Part of a small language model's weights.
Size: 15 layers, width 96, 3 heads of 32 (1 for keys and values), MLP 512 PolyReLU, vocabulary 1747, 2.02M parameters.
Architecture: RMSNorm before and after each block, rotary positions, normalized queries and keys, local attention windows.
Training: a variant of Muon for these matrices, 100M tokens, 12208 steps.
Each number is 128 + 24 x the weight over its row's rms, rounded and kept within 0 to 255. Layers, rows and columns count from 0. Numbers have three digits each. The size before them is the row's rms in percent of the matrix's.

# down: layer 4 MLP down (transposed), 512x96, rms 0.238, rows 49-117, columns 0-95
# up: layer 4 MLP up, 512x96, rms 0.608, rows 50-118, columns 0-95
down49 137:127099123066162114096122112125143164137119103093107114123124127130137137155136083095128093138115120120141149133117115117119114113102092104134124158127185147108116153120092130097123138085164157094156171139105111113123120076127116081164086150124112093102118112110118151108167148145142116088
up50 010:124099155137144150135109111162134094186130113121126143145153080144101155158085127097108130157138166166092154130155079156110119138114129123132140143154098080104116147111167137141111108164159128104124151080101149134145129131156141148158127154074153127141131077124116111137139145113148110130
down50 008:153143097112081147146134150122121113139111123168139160162138123110206127117136121113149134123115114128157164133070128152169140129161100135085133141136157162141142117159140116123088129126151107158133101152135098198135115117141154158123115144106104115098090105144102162144144102153127123101
up51 145:136152141161115085165143090140125153094115146119140093131142107152107125124098167141106127128153165117129091100112071138121113123119088094147121143176178137164142081147107132135147152123134135122154122131128150111105123109103130165101141136092077123119187083122112144120123128148131104097
down51 134:138120139132109115150099125104113075173105149147079106084150160115148136119169110112171104086099142139088147075118112130110119117097130137163129167119118132146168133110064155101173138119132106130111145127123159108115122121132068121135111135142145132119113122150166158153132125127142153139
up52 192:143134130101134148106136092149134123117123132124138122106170124173101151141126134114147127133149145131160173129097163130142111155149125128115173129103116211196148113152146109174142123150102130142115129172102150114135151161156152104130138098135109168133142129146129185146131140120159143167
down52 219:128160130117111098139178142141122150114161100130142085114112111131153125176187137141161132159132134151129111133155159134091152184128120127085118117170138171152144145138163135128166097162097127139127092162109158127113141123139153152119094116151126100113140159132177143136104136145147159155
up53 070:114173159157127120153133118146151087166117159078118072115104119145127104123103133149175155104125087146123149155145157101139100121119144121159107112122077122162118111121112115094117132154163148128117147148129142141134106145093102134166131127166151155144130121153129142111071172160097118134
down53 061:090087108176176111136124168153119139133120184125106126118125129112155123135092118165153128098109150116146132136163135111128113143098132116107118141138085136123190078148174133129124153101127144121111122116129126164132164156117099158105130155086116121083139080104154109152111138163132125115
up54 179:151097092150140144138093134089148125087157148140132137091138136117129150157118145125076112121102140123108147096164123122135137108127156140104114180174126147104119134133128062101113150154135119128112123099168125112174115118174157071118107175112165124103133127131132099141142142145159130103
down54 225:138102160118157120178094173141115153145114145111149106100149133138158101156153140152117151154100129131158098107171146144123132169085149188125147176146137091116109150153188122112140133152138129114145121151117101147137140108134148146176171116133122092116124144142086125100123136148113133111
up55 007:095141127117148140094137127158143140121107142150106166102164168114151152139162084122118097076160113095127112105128102142176169117083169089147121144116131152162104131123116135100112130129130147101115092124105127144134124157112146112135121111102091180125138179132136117146131142141087079112
down55 005:137151141136189146124147148113107119131134114136109152130146136123131106095122125163120140129125138163103085097161149183121141117146146079158128130143141112103153059146128161085095139142137126125101118173117114114147121181142166077107107099091156155108135146135135135131105086114118132141
up56 010:112109101080213109133126114115092128134152081136141140143122113144089145124125140151094119142160150139110102065128118169137095155134089105108143116118134137165144141124122155148155128150111119103153168151127132149165132105149085154123135161144123130131141109125099089104110150121100104156
down56 009:154138096176056121157127150125158152120112123125118116128128124110164129126146118169146161119156096084139144135132144116145161126086143118098147130120135152095129103105139098130139118110110139094122119136105095144112156148105160103102135118114079144162125175143072155110117081145093106107
up57 009:128141097139112123125057125184105144162156090132132160122116165128135135120106124110134160106125116103127145159144131156124126130096155120087119134098141083130151122089111141142112122193117115104124091100110121123145105062102122156132097156147132111133132165095110126094150155095125108121
down57 008:131110121131103147168121173110116128132123108098143103118155146161147114157172113117110127151130117097130114129139119085136184082144121149165065119122105138085120132160169124106145095141136096121127152140146101091119151183121133105107194123094138127119108157136135121154140152136103108142
up58 141:121083119145165137145139121153118120132122136175155116099129099084111079097120119130099131129072115133134124107118099139102106088147088141144154112172157135088157146152163105123121144101110117155105145102140148074140125084114082103134141143151116126154131134168150146117105099111108158116
down58 130:157110131141180128170123114134087132092188109110115155161153172107134140129121126134170168112117129119123108146159114128135125134128133115172156133156131097122095165146133155104096170102137166142095122120109180126154109099181118133092172121135151167119140110140134140113136099125106133129
up59 016:127096142137074138150082105149168150123158150139161085131108141099128103141126168132127152131132124155129163139126082137165166118148094125123133092091152142097156120116105113103159100124139145144139146154098107145164108164104147083115140142113101106165118143103134118099089134098104092128
down59 015:136182139108113134169123126120087139139173144109120118128108136093133132101133085132136209097170110127137120109147137146111112119146115122131130101098140109137113120117130157161117095126132110146130128106174187105120148108139159097118104142086080133110156119132165127146124122131085173096
up60 150:127117104137128112141166152144127176118085106119127149121086155134115130108153124137067154137161131101153162118166118155125097116119139149102161115125125134143118114151124098140108115111080203134186088102148145128137140117073154107149141137147119126138123109085131136147129115128110093162
down60 177:117129118099136076169097095125126165087124152118138162095125129120104174116151109113110161090144135093084165114152140139170108106117111118103165138092122145095133139146150154118110095119079144107116121101105141136159135122148118127112126176123115149118095128107156149077122105161144108146
up61 007:162084115118132144116129104144156136151123123146168109138136145146126108074102094172152113160169131139098138137145156113148141114192121128102079103084134099183110106092126109153117115127121123136151109147094110092103117097174111116124129125139135077118139151132114126108118140123100111165
down61 005:131139106136089164123121137105106094152128124065111120121106087187142066099115135107106102158127109087116124143153089132128071117116141124133105079115109105104127113136132156109157146122151092125121127111092152143149147093135164124120153097135126106134109129101156105135144097155094138111
up62 158:152110080125117158116136139142165157124135140119147124142106101136139105111141130128128131156108156095063126102121106147150101176148126118134132119177161140136120139087108092118151144157143141101170092124121076102100173176124123112156119130117138134125145123169118152124091095089088136105
down62 161:116119151141119109111106134190139097147127116122103126148117155118149099111161107128142127165086156103165141130125134092131103126141201116105103141093092108117102083132103148095155114158094136141166111144111133125144140167154168142125167090121084126136122076126136133116141110147127148148
up63 028:120104135127094127134139140137144141133165133147155146137102103138149120123173134150154183102162111117160129097068123174140141142107150104131116142141123133078118091094141130155148119110119139132126124132110110124125173084098153158120164135155112116122135120132122094082197146139150155077
down63 029:102154158120096080122111150136147157117141161146121103169131116065158064113133103101177123094129158112125127105133146140155097140164126095128120146114181129080148126132089137129127131099119166139132133150131161159110174113110126155117139142137128113155118129104133093118123109107135155097
up64 126:118130088110134119132114152144126114107125165130118092142125133122098128159116092127170144101108105124116153096082139107116105184147135157110124097121102144142150067162130153136104166114131112127116114103142145081092106153126118103145099077145189155141119139077100138137100122119129146107
down64 126:172131154108152146121097111089153084116152106147102119127144150094133113110117108115108145176158125139080091115087112155120119106111138164075107110142175103117131104179151137122110117108137127173117109109141108129123078178116123107110097091118109117124132126137101149137105132118142105163
up65 014:160130089160098095155131120140153114110158116116145131102146120139134098178124162149152165166148175109114153121133123117129127089144148104142113081097085141124114142122148112141118085143120115151135130095106094157095152156084153127097119136130068149121153107110129159134098102116111113090
down65 014:160139107160109134144134120149126150146152120113134094108146117107144137142135159133108153133130123131154150095143176159154137143087081097142100095142171133144133138095137121160138143101128096147125110082141133143152133163082134119077124136132104183129145092091186138105106106118102135088
up66 155:120157138134110160126108119111123159118099126103118128149104093072119109109085141137119098158124117129118155110141107135143142145112106112134153104122134142115122110111087119101111079173117149134087118094120100126091129062125156095109131152102117116174156126126100165161103165127175136082
down66 165:117131154135150059117097155112159128132117127048104151131121150098115136125118157156139137104127159167108106145103122122124112098133148125115102183133137132149134131128119136140115114172126090132106135154165114126156175083100133106134081160125140145143169109141135155133152157127158121169
up67 090:155133127135100153125163134066188132121092168125125134137131113140150114074101146102162135134118108092144150140153180121130152125164145140107152131110186149104110167128108118147108152137118148140136079161110140121095103121128124169100145122105139168097118121113114132112094146101130149152
down67 095:113093107126147132138127135139129135074123121132131101153073154107098107154134089125127138169153116113153149099138127124146180145127116115107129119135148097112157139131104185141166109142086158161128121124131110114151149117168152156155121136148105144142168117051103133118083092107134133130
up68 126:138154158107141101132141118135096145122125141139112151134071143112128097153141163158127161087150139104118122113127149165106157101088126150122091137124113096119093120117160096110067131136087114132145104155131133098085148102158156143100140103133161157162067107156157129143156108127135116128
down68 115:129142114179115130128129145096155135142180134123138098119117138161120073111119122149105087115159098111143137097096126129137125118121108134093130094126096143129131111144116096136086119118128107144117144071133090101176132108083093123117143149117106079157156137121121136149061136161116101100
up69 134:113119107157116153156146112107119130143084069137115137123123164153111166117129123146145126124106156160087131163130120148137161141115140176141125119085120102140125102150102094111074118104088106097151118179145136110114139124129103180157169089128151107096089114155141104149115125128112116146
down69 129:144148167098137100159113114174150124096102133127129169155096127178130117134099171176129069137122116150112118144083168175116135120097156156148140097149131102121094073162133131121086128108118097121138156175162135101126144135150122150122152126132141118125127119154113116135135150131117119150
up70 008:120164106113194099128135132166136080135112132132071142135134141104183182126127132105143138126157140109127111125145121086122148101130148129164148097137159141131153152149083105104123094138131153087133091119146155156155109124140150120129112128134146137109105104116145099156154189132137122167
down70 006:130149149136073178120135138143125134102116127096169134093124132135102087154150123136114096111125097137097115122083104137091112102164125127135120124111128158089159100113163166130153167121128104175105176134142132134120158110145096139178131101110102111183128145128141124107137096123126104165
up71 136:120131145134136104125172114116140139091124123144133157108159128139072149131124134142148122137155108133105135145167111154136152147118140122129150172179099107145121144120102145104098150095114121114102113137143127094087163150132116113105144147109106107109047098201140115140121162158142089140
down71 127:118115114150114149150139120105167093095164141138132126128133129186139131102099169138163128124153064190116132125105134134163133156117118099149137091111163098138120128132150150130114138108099137101141169139144128077135107126088127155139149123118186126128120177118147144135105169121138167130
up72 008:145144120133140142142141146107158156081136099144174086131115131137155095123141079108104088117146132156131112088113157170142119122121152173155125123090133091124130121079107097143141165108125142096080123129153125142147145125136130133137137098126095140136148128079148146104172101083163160121
down72 006:120129116133140103089129109162078094163126160109104164130168116104115114171154155101146144126110072111147128085136136108122161159092116143122140135126134131116117061148164140113115101124131120102139141117142091107116122137103155135078107133139143167147193142157107116114098125116127117109
up73 160:121136181130124137119114133119118110135150147141117103126121161101104092156156109145110156173137132133135155140106125150116165137131132161128112162156093146147115149157157140125122152142102143132177143143177097086136139124197108094129121124093146135190152174125168120170110151147132134123
down73 151:119125146162121115137137147137140122119125101143148102136142142166131145130152077129114153187123164142183127133142124131116088144109091151138155102144129116133135083148127132089153096096097124142151132150161139094134127158137109126135154140110136077159154169116100136136098142149109152209
up74 008:094121132146152114144130083148132161138123118099111101124115134115106133149119091134164110131162149103117117163165140139109182089149133144107123109132181123161176207139110153153112119083126121123123112091101122145136115131106154138098109174123156090126106123135154104140144120154147162141
down74 008:160129108119078151128116124116110116129112122130115125109122146124156142149152158101106103113167127115098155105068121099119123142050159122139091119117110150105120118116105134129111136124120101132086140101163100122143163135122089125185163093178086115149157125133166113126137111160145122145
up75 013:110115087141129141152131086098149159112095098140133181155137117162167133125121132106134119129091145122125102156150105182157147100094136097143153115142155137101139120166148138135099102162142100128167138149103106121126135127123127085146143115089132093149136163112094136141077167140145153169
down75 012:111151148118102182083152161143129129160128103119124164146144127171146144101149102124157091122113160131145136121121116104116125112115132118145100122126129109088139111114153128111139130158150071152159126146113112112071104125113147090141137102147128150196127098142120083134101150109099172165
up76 013:117082136158152140123155114123075130098131119124140110121164134099114099110171126091124114103110158096119098141134154122151149123124138160175122149144158086107117134102123153101101136112122128113198148132117147160097113146133172104094186098164134148148125146152135143134140114169132101143
down76 013:130158108121160131148136068130138175118143136131092131130107105136159101156152066125123110111086107131136150087166121100137104124050116111158117138123138114118111172131150157126168110118144176092132134134104111121147134103095113132107153121124148112109109130103130102098147163118135120091
up77 039:122172146084152116109128152136118151134196125142147146104138137124160117158140120154127174120124143135107122138086110118110144121117119164146130157110144180122126146089140129099146182129138148130158149121177162165095136088100150145148192132144135128125115164093132109135166129143129157112
down77 032:131152134095142106108096109146150115129120143183157155103113132133101112132153117156125144099149123145116130148134137125159090120112133085145155127119142146089113136172112176157120146151127154133096107112174157121114189120118124161114157139146187129171105106112081150139160101103153129100
up78 109:114140131095126130109115136135138117150139132110086197087112126117132110087117085113118088146124108138107115153141142107181113104157124140108120117162171103089125092094136126137112133134166128123096081062102155104101111120159101085162135132128113111112125114124140129138113161101150158130
down78 111:147142120128133124107105133153097112186139102147127107139142126079100127129103067093142139135106122139168118093175107087150110109088119112113150106107132091124156187139107141111106092120157143127127118074162126102103114115132171094116126131146158129139126145125116119137101127150088120163
up79 011:137115135110113143112095149110141128143149133144124166108139114057164114121143159120148129101096120096147145101130117119137155120096161100095142112137154081160171110148137108126155146146150115086112095077122135105159150103148147113096154101128144153119124126123118070101151157087139159103
down79 012:104124105093142152124104179100090177141152131094143123122147122062091113165136112108117123097098137147156108103143136158130119158149107152142110159188149128106112096179132139136128133117096136132132147113145165137119112146092151120143158140128118128130163130122147102080107083121148145103
up80 171:140155083118129096086153133118093110126140132155094143117131098125129101120150079146165128126122124143126140128116144160184075129140093141122094098141097110133138110157095133138128182102186128143135126111168113112125168146088132109100097131112088150127119110107094165125129121132085113131
down80 137:143069105112142101108123140116129138122119121116095133093135107123140088111169113132092099139059113118110149149114168073118101141124120127118117152086138136126157095122165117112112147137182129189152113080154130125118121122133145119108113125140095141162125122161085152099130114145122128165
up81 140:114180132103161114089095151143101095119115107148144099121111079125114119105122165105141111128138111106087120122153128112114140145103129131126112119080120150118114145097134174095087138139128124071133119123116091131144112168120109166147118138147099101165128153120103146180130170113106089165
down81 131:127094152124131134107117135122145096133123121115116100110128094150084159162130170107114162103122133137107123164134153134129064141156115168152137121143107126134137115139116097119103181152107071150134165163133176125173123125102157166134125135141124125152086162136124136163164138104111110172
up82 155:126152107155125107096105086119112096158112181155116126187147152128122163112123107118145094095103153122152151109131128098100157103156127103144143106103112132098107120155153137123095119138132134133104108116160174159113128144201155131127179136148119127104111122077120124161120155135134101125
down82 163:170083116123107122117114125134107156119163146113168139144102102127113135139131132135136129143101166154135114105125139108147154157129151126081119084104123112124130166098146135123101130098130120096107132152100120146139136156139147114098151208061084183148111144111134143098143168132150139140
up83 116:109154070198108095118117136088158138151122100160117136059100126138085151164129167134134137136148127146132127117152136144118105148103135089149101090131135101148119128151126137140152150146109185117104172117138105125098132138115107086124116117152146104132093160126115125120135127122154097156
down83 192:106134086125114144122102159086174124149152100129129142112125109140131132129173141138100128134118128125098144090181124106080108160116132104154131092101135093123130128143137120197135136149159188110144136140148145139132112135101121145118110154157142080118096143129112106113149157129152106065
up84 161:124139141100130100122110119144075144147124133125141134099118134073069135089140150173138119139132125115101123091104113089140147118131138149169119139155139170142129145136056113141128131122138126180091082130140145101156176140132144121147104130145154105091121118166089147152111122136126096141
down84 153:105142123128145150148116127115125124105097135082131117176119076105146105102124143121119152157140116118183116114081105129130131147101092109136150149150115165141152117132157124139121127111163116131092088190087148176151127109131111093102142149150138148121103124112184115145142126118082165142
up85 121:126169096133128122131127147118153131117089154111126105089119129136077122113135146113117127144155100110116095097121113139128112133153097142153129087095089068135131113124161157112148152176111191147127116125124118131119084159107104141132113119076178136145075110147144134124142130095156097122
down85 131:119106118133113116143146130133163083154142109113145136096121130096137104060152147144143110124116115142137095167085146128147164114191108129122126153185093153171142146100110099141108166114148088094124154148122087103132128141117122126141134138097119121169159143133124081139148159136132145125
up86 112:172086154151121113176142175113148102122117139151118133112142094120134132132157123117098162122150134095129137135108163141142150146104112148125151122164108164089096119143155134110085157152136121125099075179138133097152109111131146121134120172135102138092107154123140105169180152164156131134
down86 103:111134043114099148117135132149096101119116153130119093150103160135118124082131092146185127140114136136141136127117084130105139129159152105146137116108146141171126121119092130085133129109098133119164167096112120111094120126121121135100122115153099110147115113095154122108116148163127191089
up87 009:132134144123089121183149137136153129125131146165123121146172160110120137099113123121154097122136131117090139101152160089107117134192137118138108092117126151142072115131128105106155140153142102152147136084098129091104139141153158101090137135114147127184096095128162141138111161146127172119
down87 007:185140155148127157083117097106099128145125144106143133069124094127130114132111128115144125160128136136109134128150109119134099135122083149117092132095163087122133138112122113169126153118154115154119114107128152120118089113109134108106193106103117089160131125117185110155159086145090115096
up88 009:094149105129115162131148108150148143110173140154140110088156156112123171120104090108104141112152113150146116099077081156129124118138107134104140118136143114095146113132152086092121100129160172149156140077081084111131150110087155111110129157155155131154134105137119155120132155102128117122
down88 009:134121123085098141136145139080110128096149144087120161127130109164146112161176116144128163120131105112104110157143138108135148121133169113162083094151105103122113110118123166125147142127112083106119127144154173180177111149136122110141073129133147109103122167124128107117114093122102143169
up89 013:107121135122092137125134133138127150109103086162103168103145147123129151161100122143134104135103130115131135124122139103123088128113111111128166111167129149153118110180084091078101100128093123130098136135125160142199131106092139134112101091137103124151146089167105147135149081102106110149
down89 013:146117115135105147119195131115159147149149135099143080170104100115148122105097116142149122138123121102152113104116131164158104107107177103138098157143124086120170154145163140129141095141171089116120139117180141145119105110158119128126132126145120139132113121136148082184097140154133140090
up90 145:171146079149144166157122119143143127140123130145127137144089132116097153158118157089097173109163099159129115132098128119137125114122140136120119162107112126123133155108127181132155134167154110105141120130147115114124074137133162166128162090147119168115105134176153157148066149104101121135
down90 137:182154137155122159130095078116094149121159130150127118133158105114121117147098109116127149153131138121123122168141151157142145111172123087115126126133136099131129126125133149112157122126125114117147166119111086116132110111087148117155144089050098123089138123109129091113055155125114160112
up91 009:126089139160138105151124116131132145157130140182145147169145141160117110144133140149079103132116103124117127060088126168162162151166111106136115071118121094115098159138102086138151138126126142122108134146127091145131158130151139146152083151122169106140133122164152108164117117096122128113
down91 007:105157120147071144134107139126084107093115122075090089124166125108153121104110139135134125121124143114157143181130148112113131142094160150101112144109118167167113120138153182138108141111128122118148130137134127101116141116129146099087188100129074114138136131088089124131105118141145124086
up92 007:142120134165157112154150138141130137121159150181143105135112159096066141114095096143131091142125126130137122116116149129116143099112092168122119151105122156119112121158133123170149085111104125180119103095121141130126110187128092117118122123124131085154143109094139177087136123102110145175
down92 006:144145145123106094096109146128116116109146135132109133153122095145126134151135129103135139108137116109155141144109077101137112134138133118125083121102135111148140103141137232086119153106123131120086151119155114112186163118135131131163124117160135139125112164171137077181123119113145158135
up93 158:133138058173123114120041163141135133132155097142145090127137117148120153137115122095168113134127095117109129094129093130133092127118117121135124112121125144136134129070145118136130143169094108088145113134106122160165153162134101145119136113135163155146141122131121170109134148127116164081
down93 146:127105104142147129128126086099139092104139107128191107106135124173150157122154102125133111133108138119125103102103138102098086107140071156128111118130135124170130156174104112139135107153138128139108195097147077135124141104180145150162161151129127169134137108129119094105130148126116127123
up94 167:121124101144100157134157129133119131153141093172131164136142142118157162118163132106127091141135142151130107117172131095138161122123134137060130131107137123101104129114127166129131161094157156161144142147138109155156149166116153202108172121125141176148158075133129135101154129124120134131
down94 160:098168151130139107140174134163124134106138091132137123129192145102155135126129127158129167142093114097136142149158131151119082146131127125136152138109077130083124119152150135129133141111111124099173154110149185092134117131116117144088099121127127100089178096088170137095130120127118117142
up95 010:171159071145123181105138151123126105107130091149105084147113141135111106120138099122186152110154145080122142164114174091143124122168114137075106150135132083136123137139116100136150114136140152115109131133144092107082128136136116134131100134104142110145116119110179140112083115107126124117
down95 008:147163150157060108120096136127119127112114138113066097122130121116143104187097148125143097163144141129145118118157116148132127158107119156112105100102142144140134150133097189117175130070129136159087160081105152144119151116135134120133142122124127170099101140158118131120130110132106130143
up96 140:135076106113148092136088108145174162116162149121139144109160163111120093129119128132108113064136133108097113087113169176131112119114165121115155123114073106121139084100145119132122112121150129132119153168151104130153128125115136147131126205126109149116138109106105125110131115157148138147
down96 145:141093131083138110091150122132157093115092142127165149136111146089109130121129175115130123099116106133153135089138142143134099101150159110154152169144151144103125135126103130077120155074139138141122128139135160100137134068111095161128128151097131114179118138120131071094138105133137153159
up97 154:116138085136178124138126080111165129139099123131100127134148070113085162097112108128129131137150114128179125142142115129105157111083094137143102114104147132122124143126151154149103101157097153163077112126140146137113162129152127159070117117130157123137111120100161091145092114093113148129
down97 145:095141125184114159112136173145144122132133142121153118132090126058160132159171114149165139114129113129110144137128132108121143160128142127108163129189127131124079138136145148089133117126170151173106153149122093111141139094123141143133122104142138166167186107120119088099120129112128125113
up98 019:144073144118137113128136106124130163146129132086093113138178133102161135115169080145194174105134166104123125104130075125087128103116168092095107145099146127104121152116098161147134098139131115132140133101123121120124154115115096100149130150112185148113142113151119107124125130151146133123
down98 015:098108150100120125125129137140135137145124134140117144174121132052097124134145127121162129139149125093137118092145109159122097134118147095072084117101166137080120137114116147170066136162143123116141154093139179116099182118116096108169134116126129126141148102146137108099112129123131112136
up99 144:178112144152151103126173139110102106116155131103089144130125097117133137137127138147117175157129126129140161089147125134180153113120127100131123110151121126182098098143109112146152125168083110148130160142170139092129111133102160179110127130129100126087095095115135150107129128100145071119
down99 150:114139150120136155153144146099097084098170151124132130130127149074119120151131115089123156105112150128156155119152162115124160166115126134115120108133143162112108103103146108147127115155093079120128136143150100153141098148108081120135090147164087138124109110145117153109062078140088129120
up100 156:111142139158124157139137129155136104122102124108132093141117128118077113177130125103156114155108096139166153112086184180124083146109125133127126118123149140127143120096131144112148131124105136129166100119121150124097066139181167110141147156128169091100129144127152173128160153146135146150
down100 179:125122124071159117102152123139137128112128145101141110104124161144132145103177150083110125120133120128130145120134167111124139155156105183131108159168130177180133116127117091162146117116156099161153083131114128110165127150133127149086116107173126102170095131164110132111160108140138149146
up101 015:065127169066099170139122127167102139136129125149122117136115107105164108102084122120123147156098112107140102175080158129130158108102125076131133125150126158129138112136128100130155111166148080125098149130130107147152096078152147130126139150140131142147151140132116118139100101113107107099
down101 012:135114097116098120179148116104168100130161119137143142115158125124154154096149102159114151158136128117158095117102138161137118164102106096101093137096100118114169156165148144116137157134130140122118116149121161149098140127126080161119126137086101103143138117137096092153134125169189159109
up102 017:157122117092156168140136154102122145159128123085145105104131130110095096106112099110105110096148142124088103122131129096109151127126134131097143159130125148143161111118101154125104127128155177122149116100117130105116089105138099187128135161167093167138091142110134115104072109149108143180
down102 018:144169109120158117172131119104145120155159139144116129159127114114154114069158165159089137121115131084115113122152085110088094153119114106121140136124153146124137120179139130125145156115136128091139091126140138191110161127070114148095145109157134105101111166161149131113142154136111142136
up103 152:127147150088145139114110107150115165151139150128133131179100155121109159119116152132179139098105044117124150121108128138141102137100147121173111112107098074161154104142144158133150121164110127108143130171130127148123118118144180171127108132097123119123087132113074130140130126115129127143
down103 129:131114096132099114127151144125142092121180130149097165127140157098142073125121180135106127141131125142092143130123173153137138162137142145169130155136119131124126106138151149141157133161150088114134149141123135112167134139100142175134118154067167085112128100096135133137100162122077162137
up104 013:132137142135119149182106109128118151081118129122121126138102151101150121103140144133084143156166151145140107098105166166085096125149114096159126116092102117128115143106122067143147138111085114125163105057157137126169131135117148123094135107170133129092154128112133122105119124121135103164
down104 011:165124135121169152146144148192162112157124152111127134095142104089104149150116084168147124119147147096118115084157142086112116107114088156159074098117144130124130123149147181148137128137128131123115103171130123113081148137131102140097133123118133120172134124086127100153128127109093141131
up105 007:113108123183126132098100159140090103129159102144160108133125128146131113140163147089159120147102124136143138125129126134111155112090134154171106133139163115175130194115124149180134105127094167140150132105113100138117121162106075139133162123150121136125087108121123063142134125109126150104
down105 006:144184095124132111098133154132142148095127100137097138107155117118150156132128164130133126132133148119105180102141137113125119152106106128166123138147137117128165131191117131132134114166106109174108193108162170116114106144117135136137184158175106106134122144131126122099141163140130099081
up106 187:151130099102139165097148135134072085128130101136143139163134123175107085158110089134128153153129147126145115147110162066129115140125118131125165117139142108089084144123138121152168111155121145085108154104114104105114131134085146143098145117117138103111124150139109111166115128133072140089
down106 158:103098116130167156143112152110109121105121174135124112108101138125117127099112093113111142139134175110126085122179135095160165163154157141145095122159161122120116159161117123119146139164093153091118109121133167106134124130120140136107161109128160098145100172101166126136107078082152118133
up107 153:151169098116101087095092127111119148156155105128104074152135117139116147161156123098179101118089087127111114107154130131149100138172110128118110112076090093157117146126124132126122118142154145106102129143152111145132170134118143124145122137120171085094166095130103090115134120130159131110
down107 152:150127123099143133137163101106109116124124090091124126130095103142160137142128126167157099129139152140097109100117160118132130136155149133114163144133084132118134157138125154073053140178130073142164131152133161118109154125119084105150106124107090140080126113115131098150130162115125101141
up108 050:136106102091173174138121091142083137135135133151150080146103114124147097158106149102100165144125118142117107149121105133153119133154118108153110108152136141166146114125140144117142170129095134103150086163136121110125087140133130164159088142133080166111152177138121112111106173132150157145
down108 045:130147126168159161158151154140129187122117162118118102178120086152116123144143128153096113172170125150135134163150137091170112142114162116133126169090125124148124127132110119084146168145103140111114065118095153130139154086122108155124114140103096142123154144103155131105117127133142114137
up109 013:149138170125136126114141122131151154125109122179107126140122090131142122151144107124153156125167089147125127131129132115115121095111108161118102191108128130149140167121085171137115132116069142164106094173138149110091098169109103093147098131104122118136113178135121138097097121124089141103
down109 010:142137153160084173168145120115118132104083110162066139081123145120101134171110130144150151179140066122116118116162086090145109147114118169110098130107098148135172100119096131129103122101119156154117141124127149137117158148138111111133136123112128118157107119144103135122101152132098135140
up110 085:119070104092160168128155105125123127154157145132107152129101127116121083151120155104091093169112124113156136092169145090095134104097098138102126134134134121101110110134138092111082094095112134101139095102096152119130095097112088172164164095112124123128123131097128138140118127122119140135
down110 076:132168111136129151077116153136118171138128149118082174154098127132140102139126136159118116115174118126134141085135114081136131134094103145141109160127094161070121157136146111108101085139127127113110121122135061158127115113061107133126170122153156141120139125096115125136143095123132125109
up111 022:132093105088110155113101123127167139130070101132095138132118141135110131135123089128118108145107166135132149158104143128154124127108123103196106089111115152143148153180123107109106151120102162163108130069119131136141148131160155111124097147081133145126158100137114115068104146127109120123
down111 020:119137132163144155093128158166130108132124166147142106130124075118150144150125125147106146157127141112150137095120158141165127123128122137074116155144167160078135124182162111122119108170116122135131152097130158137119192107078101130109135138129110128138115100101125072122118090153155116118
up112 154:154096136134158140092124129184112107144067113107121115119136104126100148134082145135117150126111095135100161148109094136146115135119143148149112131161128127133106078112120124131160094105112097155120158121165093140122133167131123100099175110129117134152112168152150086105087159106097093113
down112 156:149121146140166112160113091161114116141116102115165129115101144128100114135163089093162143139131130130141154150156136130137146178178155109101120127096139118149121108135152164050157108114111124138151110100112152118102130137154129127117103149114122168138131089104170134096096151115146105176
up113 015:143118153138152165113134154135156108118119140110145128088118115183105106129101173142100142106096121132113164166165137158119090172141138100109091107118135116133106111152070131115132121137151133132170068185115146138167154123097151117146139107143089138128101147121106124107104118154115107124
down113 013:116175137143091160121173121120107154130139124117127153174087102133161131087181149115138135141082127157131105098144106107086146127120113095170077131101158114106115130142114102136126119116121120141152120115135100093126154101082190124105105140107138118120107142102137126112094121088112125105
up114 161:142126101151127152121191104126104137158133150143111148152109121154134183138118126077111157125140116157108110130113131126163129173123111130129146142158151067104156125158101138113157140140146119150109143133109160138112142104120172108152156109133126180081119139174123102125160101118123113184
down114 172:160095134115138125141158167144122100143126140137128112142151141143119148103137057140089134101131133149142125127100167174128153133105120116085158147145142100122127129159151107133131147133104088150150146127141137167062154150084146118138096126147135100060127148138141162104165106128125143157
up115 181:128096166155087125135122118109143095135152097144179152110091100113131109152102114144108160119123163125120123131092072160153149157132136111111088107162126133141125134141081097113133124102140076139141150140155112129144164128134118103138130159085113125141124138142167103108074089120125156167
down115 133:085125106076117133114150139150173127118119131157154102175114123066131082134118100105108134128170102127111101143142105132116112105067105085136139137135149107134147122079125108131154146097116106142144109171133143150140109133147153143152169150108166117135150150105144144173104122150120129104
up116 188:147110101144112160135109117157095141113091139138071137097176143153129096146129146112136153148107130113120117138111135076106085164126138148106137123131124143116073136112084135189138126147139135138120130125130086090130119087132101179101118107120144149148113166098082119136159103118103116117
down116 158:081136109144123141101117110144107129113146121098142149146118092100143151134153098096129127155073123116146110116142111117109114113133119139130120138106083116131138082163122129128176115133090090152153120077166147135138141143081115156130152146136140136102179140117089141147139056115116147176
up117 127:084155106109124112095091175143099104097159116139126152162166104096142093163094095153106158141140135134177109132140132140156128155136151156116111078119121168137104129101110109131136105151141130093127119136117148126171103158090140117103105124111106133130173099109163126149127147114171142149
down117 124:139131126114087186114124140108113153142181145117104113154095107130123146130144149096147166144109100136114152149153170146166145180148141137133107144137122136146144152102132172142126107129148155097159122165155151129133121165102166111087140124139064103124124126096098135139108159135174107133
up118 007:098116148093162134088132167099112125142106117141104085133150157119097138134135136169132157108156118129106133115135109133117110078121117106119100135096103128082091136113151107141112131142130089090138130107092117132173083132135113111175175135113061148104162134108112116143120154120132105163